Weights of a small GPT-style language model, trained from scratch on English Wikipedia: a variant of Adam for these matrices.
Each number is 128 + 24 x the weight over its row's rms, rounded and kept within 0 to 255. Layers, rows and columns count from 0. Numbers have three digits each. The size before them is the row's rms in percent of the matrix's.

# layer 5 attention query, 192x128, rms 0.134, rows 0-63, columns 96-127
077:122180096130138111167128120133161091158131152139141097102111141139140099095166175111149076109152
072:118131121126128195135121155107108126099134095119087153151104140171145159104153162159105089104101
067:126148131127142109122085156153136095127125118112112117129087140130151133095202142172123118090132
088:119108139106112115121104109156139133134137151094170112119144120164129101130179145149162155140150
079:149111142134097127134142161108138165140112133140127107151131114134148125088085126098116145088119
079:129118128132134132087142117148122135119147073168121105144127123126119125174162070146102121152150
084:163115113108064081121109133117128146112119110150154112165112131121133174146080135158139104148100
089:156131133105142166132110133103158129098134118127180137094141139142129124121179156112106120102160
079:146139116114076144134102135126137154099108125151164107116133115124115157135094137157125104110112
091:141091110140141125154132135138145149115125124197109135144111134095141114129119094092102113094117
174:137127120119139130131174106122125180119152145132080140165087134070144100078121127149117118142110
107:138134113135121143136211147136104118105120124140089087126093135076118122101095131150153129137092
084:161148146130100152172123120112141115101132148131143131121177184156144194136113127131098132132125
106:135156140125152086086080133115126148110123111141159141124105111148131144144131193106153095180137
102:132121104124165118121133135091127113093138169140148092146099168159138125112105153165172132152120
119:132151142139163144153111144155119106160130140100117074120142155140113080121153125088108176127130
077:116175136140117144101143156101117135137138146137116090117101147152142145137125128166084108109130
077:112113132125137129100131159116121128102103151129091143123145109094119130142160075141106135186112
068:117210156120086148156140155121142108115129171106094126169122115127104133112131123163097083125104
070:110163122139183132130130122153107142144084173116090099087142137129113123136170118126109108121146
115:121127132148137098090151140142105110114151101131098129172112143111111120140124102170101138158125
086:125138138126126145142083136125147143128143128119158154094139144158112114132205151153154098118163
090:097103121129154108122133146129091073148156159093110127095134120160145127136149152131146163126167
098:173127104120084129116179084113143100115101146126140100152153129117113143103067133142128108147117
120:102092150151100093098131165160077143165151116120137087124148096131122158129137144127167144162146
086:123154112130111140095109154135154126144100102172138127124137131110117174136126134057106083115121
110:180102116120149130106090091105164139102104125119131186152107151130119118161168132115082113113107
128:115140116154114125132156142108129142117149153154106162141084134088137093123135126162128090123092
096:105124184119078125091092112115127143116133134083137171074145136157108141134134132116162124168107
089:116112139106163114124150114123135129136133164114059144153081148122113076141126127155118112146124
146:119111146148117121111105155130145172150135100129165140089132096167134147154125106124127151122156
083:148118197091141105088150115118152133143154098127132118133100124124166131109146145127127152179079
081:156163146105096116095071159154151095129097108144184134122128101169102131181155118082128136111141
102:159099119129144140146141144074157121083112169152128095070130129143128116106109131108101132116143
090:105074149133152130137078141158093119143124115108140149111163120142097159162131148100131103138152
102:079117134120142140131096132132102146137095140131143170095140119155087141204167157136109168127144
092:123160112108133133135134122138116094183135087110140162086188141126112125149126138109103136150165
085:117140114107125113136147119109168093132147131134106163138133127092132139137125107154126114106158
088:124097097109108114154145113140140097159102137145107133118116169111141142117128140134095157094102
089:168107137125137126158121137137129133137156139123127123087120083161113134148157121144159144156132
078:152173077112100133152177133089152153140105112160133111107125188100180103105069120162107118121116
090:161126104082105169141097107130136104067136121136150145108122114090093150113106124113088102105127
150:167123174120119121136097113113118105146123121168083157134133138109067133179146119129083117147116
097:119114105111143123139167125113148135147129079126119157168144122120105147096108117120156108161138
113:122116072103083127104107169140138148156158166107154072136139131113130101110108131118127158069150
110:122106109148127101142154139138130107143140108139095111133147151134159134098122131132118122120164
122:143135131119139167141153111134135149131134119113114140114127118125083126161114114153107143124105
095:138177122136107139051131135149122159148132143085096159134107104127129087151105074127129151108123
103:113134114121117137120090125155146115157154151141134143114142104131181118110121121077127132115158
090:151109136125121113136204108074122141077106143128111086119104140114148103081135138169098143138109
110:146122134144105121150108117105165156114142114126124106136111090122160103132089116110100115129140
095:105114143132165102122081163133116149152112115112145088136127109181079154158123129135126106136129
098:127123141129112150177161118107164156104133137138075105121111114122157135105132142134114127133155
082:105091141131131121113116152155070127158122092120153144096183147145053173175122137123149160125148
097:088121120128139095124096109160092129111154088107110148139127122145107143158158161168140147135128
094:168140147143096143112155128111146119133148129096133148157162077116149102093139129087141151117148
107:125110172153080084156122132155102122144133147098172145116162118144141128124171130113142114156140
099:125120078126126162132159137082156074099104187135116138114126142101099117115136119139085127094109
098:170113150107170123112136116140155090128132140124086152131094137110052108175143127124082096111114
118:191131165124140119158162079137132139111144084104109130150153156097125118094120180124102128132104
106:100126104097152120120127116133125078161133094116105101118139091114123149127130157159144138109127
102:118129117112139128129119107138086118129135140161126190125086142093144126113146132146135135176143
131:134146153121137133121147097131161116174166118146127073122126134158127141094101166120149128154161
101:092142141144176153125116152143112135114139086114119120149119116116090172117136139101118159100098
# layer 5 attention key, 96x128, rms 0.118, rows 0-31, columns 96-127
092:116068124142111073154118119141118121128113116123161088142147143120139146089099147122152110113090
098:119140121122114134100101140131154115157108174133176117091133123134079136145138140099134103151153
105:139115139106174148121120147148157118136099145116172161093112142162153129103106154115135118124144
096:117144127112156127116122126200118073164114108128167154127130125151105136095123156124148122128162
101:099084124116161103091140166120146138112109143149119140089097162126145125186105152125106133133115
086:135170155155089090104114149143103149132147134101128105107123084134128100142159140126133135137113
087:092144162123140140138102180184097121167102134164151086108128159148135152165155134139150139121142
097:119107103130174151140120119100132089135111166161130144118157136122105156149076143117130150121141
084:105126092085140153153091124145143131172174132172120094144122165115116148124143117154151156103124
101:130144146112129134150148136160124142119140128143145120147105112087141082134147133176097078117056
118:113100117112136114132119118132105140114129160122150103133164123115107135127154108139114069137114
118:153125134141153115129121145104139145122107148114114162161122161089119109136143124122121101108094
105:108178165107093097114111137139110103131182104102172111101142102139150147151140143125125156128145
111:138146154157138122134155100132113152152087160133125091159165132141111143177113115159155117138158
098:162133143128112127135131101109173117130153111124113098140110101119110121117105135137107109121091
102:097082121134133127160113140169116128128121143109153129148137132107133141157169115109114147091156
083:112126086107143107138080138169146123176104173111175159105146116168132135147128155103176124116122
104:163155132152105106126149072106113133134124155147093160156113139111090135120087120091139133157118
102:151156155107114130088108156110142147130194118127127129138051120160139094142161117096128162135122
094:139132112110142116095074129108168148139120150146127158109146140149156137095144158116134118126123
103:152091099108161131140157105119177167162108113141153145144130134120139097113126141111110096104098
111:134116139154145110143141136154088132131115159100128135092144134175114145136134154144152124151131
096:165113131130124136124107125109121139159122148096134187112135111145123147120107174104156137146153
107:118107097099128172099127122106143135128137093181119132131125147071132163151099101140143131097114
175:123126147178130120132126150140091125150127136080137130083161109186139153123171162132153152145172
075:099124150125120099127156164170151145129132114163148117125098146155098102163133121117124127139162
099:135097113090163135158112091140142084130106139169142106143105111109124145101114139118130132110082
100:151147161109104126186134104156119092095149144120104156177118121142099101132101151100159127139059
096:150120157150135130102118114130161134105093131111131098115146128146131141126133169130172123148189
111:128128074111148135114156145116151157123121128144113119145100126110118078111121175134108130145099
090:118122117128118120133152075120115119129171151101136103095138074153127133140135143158129121180149
105:156101136108103127086136157112143136126124175171089171152143117115082151120170121119136102140133
# layer 5 attention value, 96x128, rms 0.0861, rows 0-31, columns 96-127
100:141115100146138147144152142155134115157148136110147118135096127116116128113124135122101160111143
100:143170103149170114139116122120129136122127124112100096106138090126125155117150115120117090094104
095:151096141141093122119148116123124106116129136133124078106131152112111075102095143107104111140138
101:149178127141131140162120118123131112177168153127131092155138108114093123142129134129155137130140
102:163105159102100120139141105129170149147114121113152099141142121121104127131157178130124110085118
107:147148143140128125119133146135129115173103187124139104129131130099106125095083151155131133156134
106:151133154125081127111070148131149128118124079147095107141120125119155138147142102166156182133150
086:088096103134148122169107117100160133116146089122129143134153131138077170208142121084120141109110
101:104145202134107138126115150142122103150106093150125118137136120135130146123151090124113143081127
098:107124135126184138123125154155171084125108158100148102152105151125133163099190124108137090143118
106:127130165133136152161124150102104132142121142113125141154135139138128101135130145134128145111131
098:143171118146115143145112115176106086095103137120145114166148122141135154134123149118130143116152
103:125093159127099137137159098183126141160121145109136072096129139118150099142119152136112154090137
093:170155105118099115080119173105161134141163135133113112150122141124165147106192130117154142169111
104:123105159136100153122139196105090186116146096132114109141101088112116126132149105102168158108116
104:140133144123084157105101101088085161142110109117099121140143135109142091137127043135129139114132
106:090114164141107139193157143156144183133159113131123127102126108116140129151172137171125159093108
109:137136154132126153122162175123152113106108132128130134136134189119156138108170182096116144125130
095:165141103145163099130124102097139086082153110077119139109140171140120096138140203147128113160111
106:152195116123150151133123148095102117156113173111114133133111176129138141151181134133117108105125
106:142125152124166159147158130065145134125126093134109186116140143127158147181172106129121134097105
104:141133137146117114149108094115110076127069107149119134121163114088127126184091114092106117106140
101:159111099133102138141118124165144136132172144131165131147154114117147111098145120091128148106129
100:127151112109132128112139142129147149100151086148168126109169106131146102182121167111142165084134
092:118109135145129099139138138102148127158141171134140186137160134099131106122141096133151086128106
094:120142120137107165114108141085159172158112069134126129146109116115138123114128127167132139124125
100:150177133108132149112129133116114106098079099119129126106141131125091134096155159139132168150150
100:139115145115132131080144114100134144107144091120143101129089143134099166099116164107121134113135
088:122121141110156142106105122127069092114140101113089094115132070099119122142165154133101114116136
086:132135161125090129185134070122156126158123109156136137132135094147141126152128111085142092115131
100:120142136116165132133065128101174136151110095116116100106156116113125112114165137141153151113114
097:095135123128182113111160116150115077147126162103092098104153121130173122130151099160113137155096
# layer 5 attention output (transposed), 192x128, rms 0.0921, rows 0-63, columns 96-127
096:116116121150142130134163112135122182152098080111135155156116129108137125125131095169133109152171
093:080155122144107121099150101085141136146137146077095139140158104124153130096137109110113143099142
096:139113096218155126108137170132149140161105130170107151100096163106141105124141121147148119132146
098:156123141135126122145130089163114167129137110103149168078146104119113121139147081106110144135144
096:133112111114164105116170135115125132115120094126128129122121137133144139117131108183132128142155
100:108125091143148133123115102130130144163126086120138117116126066119138136120114135130114171132127
095:100108117153161134179152129170143140100113119121157155116164150114103109119125120114118103121133
096:145125141047119147121134109128131102115142141111125103139110124154134130122135118121118138129105
097:112162114079132127126148110134103126138126166090106101141143127181107150085105142113144144154110
094:129179127116108109188133099131099148125129152113134109071168126145147129134124171141109119132084
099:182138125163118112128148142141166152116127133154148144101134124144112118116158117128145128121126
101:110097105132117051147109126122103144087156140114125125087147121146186104099149102133121129183111
104:123091073049106136095096112134114136131104153134092136145124140152157147096125148122147105113078
101:114098141185161118162117100081074125101107106132117140118143095110133132159100106087128110122169
102:191143127065140156117114097183104104106159114111088098111145154179126126151133118093101116154105
088:125121161170178172113162146139148113149147154164124096127115169151088141129150162130140142128112
105:126129087063131166136117101153150106124168113147110123135122149115138115139109130132102112166099
103:107120127209144074153136115126108139110092143139148099145123131137121112104116117110151112078127
091:133129160206150114105141150115142144157101137193150163128126139093121114130135122099150124076136
106:123150104155106072133133102116127152109094129105146147129152073126110143127091132135101089123145
103:084162134110102131126139126118150134126168191155165123131115135146134104117110162097120117121088
093:148118121098157157135145096132120162131163146095069129123103176133147133084130094106107127135102
092:123127109153112102145159097132146155138142139151168147098139125126115138129146121166149123135138
104:164102130095094151142106085122089126136129135096122180167123085168114133110140124139145108147101
093:137139128106132117118118155106135137151108095172132127134137137115110132159094117121111120119132
091:137119135134093076118155082142102132100128173097140182124097163130139121159153113129140126159160
098:153112166191172090158149103145138128108146153174130153137141143117142108109100105136127093114139
099:202110116119121137138072113152159145130114096112137138115156103137102143131121116108125145205163
100:156160121098102133099158136129134153123131125092111097151141148156105156102145123113159143165120
102:144162122082114151109099160092106108101141170123161147131113105152120115153137131108108145132132
101:157161120090129169119148125138089117109156111108124128175126123181132126140168165099113130102099
095:084139137104055125109141137106120107141162154145125110137144170149122111099135150118144111099130
107:139174129092109169148114139103108119143121111137141146115181128112103125127123118134108136127116
104:147142188124127131125132109210110141119154109150139131110109135113147139167144144132119156144111
095:153144170147134131135142076105150153105100104123124134102171136148104118110176113143120129171125
113:130137050131037140164113161068130133135145155115122120135165118138090153118087114145162092121135
112:133137128080123159107149109130160141130113134122156102068173174079096089178111142119141103129144
116:127155136160137048120090114134118136095161163139121134128140140137143128100138111115151077133149
118:134124090123084165105149123112138145157164103069119117139121110112140145122113089160132111074140
090:097163126130130135174154149120130100120188111165113156104117112147132108111140118107124161119122
112:105097131111108129127112129122125115132126087112121146147133133127133158168151130159122112083156
105:160074107093138146133097129120131151115103098157109133151094096147124154153127092128162115171114
104:117087092108104109121094113136128102103132056097082116097134103116090121167122139114124149112138
107:144136091134132159153135085092132125099121122110153123101121105148089192147127130156137103092125
106:124109126213127128116123126141148095112163120120148092154163106125113131136148104122130136104147
101:148133145133133156144071165127185134145143142143129118117099150160120165102116147132081145156080
105:070171137093091114114098147101130106147109116115166139096105094160135153126110130088115141136113
112:100118125139111117140134112107109121128128113116130150132154194129133144119109157126192064082076
118:105104121166091142106114166147101116109101114150126125096142129132098136142075109145142105144148
115:159134155107146118105106096136138166109123111119127115103105141135155107134123160165091139126117
102:194103154166147128117115121161134104119145160162109164091115122111125142107143138121097160136125
114:165151177053125121138116123118106148131137135143136176148075110137133133143137121130110152090128
102:126119169080149116124103120133138164107087064115127134131102121114125119131089130141126160066115
115:096146122131092111174152104113139136104124102151120119148123089107091155138131122119131132062088
109:126133100103114148126121156163124155113135095156140061138138162147124134123090113087123133081130
105:107128125091117109122180152110175115143148137151118065120166126096108116143109143097101167088143
103:092118097160106093125079166133109097102109158185130158121135149119077114126113148131152117176131
103:105127115067086110076133158120098174121121110096088106150153112127133130140147139127107159101166
108:144118120138123135131149099107113119136112092131123116146100110092119175122101088157147145098121
110:142126123053110144111164121097139135138098119083085126128103116157142124158149113118145129082122
100:125105173135133100188131111134154104130129098182146122121118124075128131144100156120126165141117
086:098131130137079156169108119120167070146131148111149103112149136126102146132121140128129134118133
106:107083112189123097169111112136111120144104173141137103103136110126147147112095097138118119145123
107:136103165147176101092122108184096159098118110113131103115100162103158124094128117125189142178134